{
  "d_model": 192,
  "norm_place": "pre",
  "tie_embeddings": true,
  "init_std_o": 0.00534,
  "init_std_up": 0.0262,
  "final_lr_fraction": 0.1,
  "seq_len": 256,
  "doc_mask": true
}
Each number is 500 + 40 x the weight over its row's rms, rounded and kept within 0 to 999. Layers, rows and columns count from 0. Numbers have three digits each. The size before them is the row's rms in percent of the matrix's.

# o: layer 5 attention output (transposed), 192x192, rms 0.0687, rows 125-127, columns 64-127
# v: layer 5 attention value, 192x192, rms 0.0702, rows 126-127, columns 64-127
# q: layer 5 attention query, 192x192, rms 0.0684, rows 128-171, columns 64-127
# k: layer 5 attention key, 192x192, rms 0.068, rows 128-171, columns 64-127
o125 104:487473491442475531472487491521506582535512518460527512464506498531584477473523540543450495567514520582478509502497461461501433438540526473464436476532388513497476494513494555558550503510500486
v126 073:494507484515519521490541516453507583495503545481454551556539508526524609494572521502507525462574474551527537483515469441463496461427527507496515510541448481471536570507477477549450426485508470
o126 079:476524506485470454535527506539391441511450478518566487487506440556501499503442440499532431508470532460494489488488557496552525520460508609520530465500539511544516507470496495505516504461437472
v127 092:473500493437482435505503491586483526545474539512566501499485592559470571500533447534537479561493478453558476448487461458487541486456539533515554563486418367465515560521521445449496541496527499
o127 100:486406450470460554519540511535439539522439529506565512510521379529636531488502493424527519551520527512530524469420504478514503492446522470495485417504526495514511492514474545495494523484463459
q128 101:510497506532498527480586535461528533542428535544506455512476490506514475538481487517468480472485480514550487545487486520491446500569510479454470500470511506481504472530438469542500521481552491
k128 107:497464499481498479462487478516535522513480539511513488509500550520514499485488475555519422515438497448440484538449481487486491501522491498510555451474503498508528494531524535542547517478533454
q129 095:558516515557563489512545521471508467562500531524472481498497526490550498524470526465479531487546580510556477516515521513544481530473468517538520503480487468497490474521504500558481456487526471
k129 095:524423449488459525530468503591483512458494569472447494500523480519480482504510522481475498502597483422494533514497534494506504465416567504468469488467515480510483539494525524485512501486560520
q130 087:505532474473501481486464535522510454475487500566497477508522457553495464468511450516540477527527529553464546542498415523477507444449484514528469412535450501483470496462532569486487463527519550
k130 087:466476473502542551464488500450534541517560492521456498491492498522480363530557374493524419515502483514476549472539521495495465455468459506491513548467525559578526505526518500427495538376482451
q131 104:487544534466494503551518506526495467502586502490512525520471503468455516449466549523480564474476501484465417508506470508544491575482507467564509590459554558584497494531498528505488493492462524
k131 105:499543504521528431587454493537497530509515472476526456508522434487465528442516536488465516476575532516563435537515553483497474498514476444496509539502500474493493494510503486472511486565489515
q132 108:470490504491546476625478530599491504495550496549490500539487442519449437513497493483494503511472519479524416476547463519477533572487543528512464523418549519520538546513457494451544524484474531
k132 102:511494556448573464486486535522512459445499496494569436576517423523519535458474477487528475517524551495472434556522459510505464472504420539521467503559477504491518513489502496459549437537493484
q133 100:518501486526483501458556496394481522574537436555443455437550495454548526460512454476487535439477492528537479572481501504530481452452404404473489493527508433501455450551535523507451537554452493
k133 104:494425494514445555465502585477491546531513540503483511512546520495494494510474455526520430486461525457445493440518497501512505512532490532474556491473499492522554541530507518524549508469494514
q134 080:478495478557463488491543450482560541450486461567438460426511518499547514447515542479452545448566467501468464511480509503476543469458433510577533540498572519520556504493497511514477519469518513
k134 088:488565513515538456526548432485486511520491538503503509540542499464478478492453460480471520478584519554590513585586497504450486465465516448471519537529505464496427420430496461549479436512540544
q135 085:477493483495571432490517454411513552547465426506441443505438553483517513428494510536501487539591426482515441552553521468453528514478536452545495570490448454487531512509494511513470478534509551
k135 087:519587479505485455583505466471524529470474501493449515489505506502489532504522513489506501439527459543571534579481510526488495546507505482483521505498483476478412439446468463548424495506498514
q136 108:547475517534472595433525443493510473477497532478500485510515543463527524454531557427497540431579416450459468506511467472536520465551480494472481552479501534489476532444472509498447482488532482
k136 104:452412479561480553418501550543480532548463440439507504475476517463470465486483545468491475500517517474417436509494484447499473460515545487504513545407537444466517495526510477517509470554530472
q137 078:457529527495513495486528496414499553491512498511499516557480583483482498510463479508470412494500466511609425508470538517450491459509526505537589495488503474449547530481542536522505468418487537
k137 090:517552490490477413545557426407535519529472510534429461498503502468496547483530462558484530464523486538542541533519566520477506502502460437492510528536491512489467544453452456524479437538481552
q138 109:561486527566477511485559458437497501499508466499515499489475585480531516520528491480442515493570515460558519563531549493500511546482475495469488505521485479426466487434478448547377460486430430
k138 110:502426494438461530479525515530513541516495554478465562467519578462507535522461520508514540488485469456428447485501492483493499511530553519487492473509517489508482515508517503504511534497451482
q139 081:426523517534469486536491515460514569476499516506434459576538515515455495510529451510508482520485452557593471427487536508418467485504489519490496502522493547452602518457511476489551500439547585
k139 098:525563542512495439520566420440528457476515487549486458493510484460548539481515446478504518486526474543548561574547503491460506520475460420486508537581517495481458473448492485540443493486477493
q140 082:481463467517447500499473470561504567464467473442520486513533520514428497476547443530503451519483465447433523437442452495489515464552472582476558446457548498538458530471490504504499537492450474
k140 081:479494519459521523438541561551481494462428430444522536496488471500481466503513448524470518522456512450475488476468412501526473482558521561546489392508480502495545467568497460418547531492481498
q141 090:458475538480458487456469530590480520515596541402525519528538527407416466503482530523473483496451563491450506496531504492536486587524558610503521559464577477503497499534428547475562528510429470
k141 094:479574532512472465534522534520496515455501463527540460559527434550485607507472521525523543487535517562546474517528510553514524484553516468507492578488446490514534506499487496467547513538506568
q142 081:492515492568475529530537508498507524503497533537507453505529484546570486461412473512477505500573559510518483541542505469463480496521510467535556496466533469544517440460531487525480472456516503
k142 085:513580520510474467543497430529474481504507501454429517543550547502451532462466465550514527495556496528560496593562545455463500523451507464528508490534505481510417511449461474534438450515552543
q143 105:514514479509537480513510444432495558465372579489480422539443546539508536506531575516465423511501432498561521508514499465431492526533483445509551423504442514486487498444521511522492490452545552
k143 107:466477518481499530458544393495493499461438471454445511456488559521494455536510450532509457530488507428467500516408524430477470499519508496485578495525492467452492487515445510581471483509484507
q144 101:468489478470489499529462528526509463518490510466505580524564446545462496490479482475529525544415509453450557465554443527513503496484580534560480515540533526593517511541506564430555557495501499
k144 109:486580481521548447543500495488518459487526507514534455520500483557493536535491564453528517481516507528596565535505521518504496494482461468508489493540486514501466452481506487455478461505541477
q145 097:564476491469561512473460483582463493499515523439548511465485452515504456505458505487538517541485525454416518550505438467603490569520549510485439498510502521589371466531463496462488472535521453
k145 107:454431467504518579451435570598452495483530505467505528500481473539490449489462532501499483524446526435438434466467452467515521498501550558526480457428535494504530484556536530432540538508521480
q146 086:452479543539456512480497499485540539452513465584513475560462538528479525475473508501485476464528541535484439493561484522458479530498497505555511561482565519534589488458508535459512485484522535
k146 101:512562498498494442546527455473515506508493478536467476488555464450498521509513472494493518490583551583539548553530557507482464500473444446474510560550496469467480459431480476506504444517545479
q147 092:483532498557453520456489490476548554535493491495433548530448527451486516491459479503459507462535503495527473546515456503481497550554562481505473483505545448502522458514451519468511472461469473
k147 097:528570526490462503511556526504525516564517536544447417499528502465523586461460467518443521499494504512546501571508568546502473522555514412458516541487553475535444440447456481483474480487536531
q148 107:511462562528419491430451505527483493452542482458593483555468570425499579437487498481513508402553470490492489556504463530472504487547527506454477566447588543513512483455476475475498486495499460
k148 109:482605534485551458516474532516527532561486480522439456460509455475503566445489565481480556446534528513497414581470500470515482569534471447485523492507505460486456488493506462510495462583512455
q149 107:447526506571463484510474531569522512495544410476496459447534501480483503404508549536521514426522451480479473538418467505538536509503471552537509554459576444492520523532437516476481483557465482
k149 104:497584491562543420471481494472490510507516490458530501585535466528499518432448530476497535510554503564551476564531521529477508449484535473504472519495535474493438446527530457514546462538498500
q150 101:452475476524458480501481572518530496520520461556523462540542447542515501497511486490566467464484524529406520444539467537485486496511504526527515486507506514523608555515517493412578529499540557
k150 109:525608509482523457550483454457494487458497476536512483517503461491498516503492454477487521476554497579548564558552512539482502484467466476487496521538497476481440475452483468515465476510499511
q151 092:472514492471453512420420484529505459514525498489483515438499438496472486471498552510526527433509491482464509484473492423545520489504494551512489559523561453554478424510504538454464529567521466
k151 098:498587520540468508512465520494477523572532498487533546527484458567477522545479527497459529532530479553554487470534562508484509521515570464447514518492473493462495462464459496462503458487507558
q152 087:419520503475464439561515502507582543527524448498488500565464557460474525462535492500502494555496428539509442434500556503460518549408531505532532569427523483507618561501551508480525501527490573
k152 103:539557512485506452555510462428531470482485480547506469518530465475499542526539485495497539441543508565567533542549525515482503492484497444498510521565503510458491481468477456543469464509484506
q153 106:480506464472508495466439506601515465502512504473538556535459429518435497441508526553614510524507492472405527507523429516507521540525540536526426518489512502582492539489509520432504480584525489
k153 102:477552468487534473495409577538474485509519491494569498509508416495477458519463542460497480473530534523534488530475483510552445452501527532531495471482502519528496411565536511423530522536519452
q154 090:495530509507519445562519591483529492470521520549529474533530500439507519523498514488476476492493517556564516453463560567426542525493513509469530479536436540486550524473475427484515522478491599
k154 102:549546533445561413542536404443530455476538480522488487521490507513527546525519505500529545508528447549561536560521443492455516521482430446496477496542486519488444528445497479543467480506441512
q155 098:467515528520471466539527539404559570471508506516491474570551537530483551544535471504443432524499522574554533437473558531402502493494505523486566499522427518436585535454542490499518519447485561
k155 105:540548512472516416533565414429526474458499505538466468496522530495517545527546459485500552508550483520554570529512531509435515508468447446466511501560482508463469496445486481536464507501480527
q156 097:558497549539461575464529437531508487466514589478467527451540609526542556527548515443468547452537446500576461508507522475536470513491488482484504548477519526490460501456513479523463510435535475
k156 096:471462512557448535405496477542495458550458463471482504417480540412484486474448548521484547501530482464422449487493529473481514527481533457455481551502517449434503494495524480527493484563524508
q157 104:494510494540514492397512429476504506517482552510497419509435463540539515483554598483472546468564466517519480469482604448434472524537507472434450518440477465464451425461541486531460512517537528
k157 103:475494532528441525506486508597504518550467537524512530530502532421485480520506529472469484517515482450493426512423531497462480578564538512543527493483485474409497454538456472537508533507509523
q158 086:500507461516467498567517502440561507507523470533433543437515549478510510459512506492498527485511440466552525480486537506529512525433468399579460547515519481537528516528487541505538515517504498
k158 083:498525535561432497490499499458515492530482490489499441490563520511525511457515514464510514424579522585538536495536547518494489510469520453449479531562519505473487499424543514500438429472524516
q159 093:547529450474606486522468469500443474503464482461613519525501481533498539495518481510609502525480521524476454562523459431537490452463535513506513449552424520545409498533513494491448541545515459
k159 103:473425455461545562471455533555454463484524508491507559475475463531473420495494518516465467536430474407421495434442444481539524510509557537540470439470480521505503487592509550460531515469497487
q160 096:541514495504529521491560565506501506460456543534510504473549571381520514624496524500468510485516569471491598478518563547495494525476534517466531503513446518439488485516481438583518480534507465
k160 099:512456539426470555488502454559483557455514537498482524498424557558508514516546564524532520508494485465491478388446460502516540518507512542477490469468484514548563593479508509511483525438499484
q161 109:524459518520467525433480503510523541500582452556460480445469527469487538458509447472537446451489476524468424557471429489502470522480481514461528506506607525489497531486457463424545440461492458
k161 105:472439508566495591454522595483505546534506457498486473467510479487502529484472422495458465446450544523398433479507466498533484507553458512490501535459507491527556468546570532497560531517465485
q162 105:486519446512512551466467489471484527512444466401526541520481520513402457485529509525544477521535417481438520502502434485531525429500465567537551495480453492500527555510516558548514483490555483
k162 098:470536445538480533413509437473447501425456409404485499446464501499441466481514498540506489524503487501485582487486520526520500438479571476521489543458546492476460479551523477548485510519573508
q163 097:525442533442523523532524468540518530484528530417535582524443565410476529566530516485454505527429524470533418457481488528498445557494614564469546514481539525479442501477515483483567461407468461
k163 107:498433536508456544500522565546520512474478500506495456467476503509510579483522490529444533495462518417459453428457503537490518534570492502513502541471502519513583519526535533449563569563496548
q164 094:498527560536467472518491436409472497505471465544469448442500515449534492541531439499512479460498458551532566542498502513505427465494466497454502483543547515468495471460551462517472511464497479
k164 097:510454500501502509452535442472543539545501556589455516475540506501572462529458434521516431510405498520451530466500474458500491504508496483449485451516517510565463468512466474542560532452504470
q165 106:426524511466498442525508530526481513509511467399572619547426467512400519460486516526533476559454477517407504530478458479489473464518507441554508542530497543506515525547488504515545460533504535
k165 108:519580485526536415506497461429494465484526493488490489516499494493514475510492552531462514511483506553551515552456493473527523475471470467492498480515490507499437483480491509494455519517511463
q166 098:566450527473586529511512444457537537508472569505581474574527467559515518581509449463395509539504510533494534511510515464474491506462520523497581497476467509447490460424537430514464551450512537
k166 099:499457491451475501515523391541477427433473488535552501461488469477465482554493553508527565539546498505440489525552500486434511530506480499532467513534446512432507495481513444534476577515604537
q167 087:462513486499562432594531502491525502543559533512549474476553453507593520534440519424480485500515566530474402469505548555471517494462492497523521457497547518527521465560504504453564562488495536
k167 099:501553481514549400544512442513496463457504523560527453534506480526540474504463480505488543483502495553569528544555465503446515471486474469524453525525463497503460453437492453530471480525508519
q168 089:548491451532458465451562445467511556523498563473574492532528460503504483546506475445451454455491508519476501549526525479485460497538491581458532441507525519454487440474458438503524492484609495
k168 101:500486472567497532425519492531511479434490509526478494502464515520526469542470482531508474533459492461410487500454470491490483474511484491511531459507525505451569467503545542489494542464499478
q169 110:542472479465538552471484449556435464509492520464488543448437487484517496492463523483542519484515539467497473526539480451549470521587572478497429481542505515520383440509491495524473430482526445
k169 112:472437490524517580483464558548502508527512497501492504469492507512501518487483525512480486519470522420441413473453489477551498506520526544524532518426521501532520489562521534448537519506482502
q170 107:510511501474583491456524482449466511498461516441503514532443499473523555566559543518421458520477518485519513502477571497467508532469504508404532485473398501439466500531535484558510503501477527
k170 108:500429501461470571516506525533497536474507478492496491498461552537481522523579511487518463519448501422471481435392478492536531588531438561506497476479467520488573541546467524525457535474481473
q171 108:487495503458465566436419518564499433457530474445529545524464469493421472426489493541552483483451485505430513497468428497574486499538510526546446563484508546570497524540476528448509502511487481
k171 108:490577447557550456516456489531490519563516488502567523502507405532507515467488581519474497553525503563548452540477509517526502462517511444494477493488503500508457475534507471479527499544505495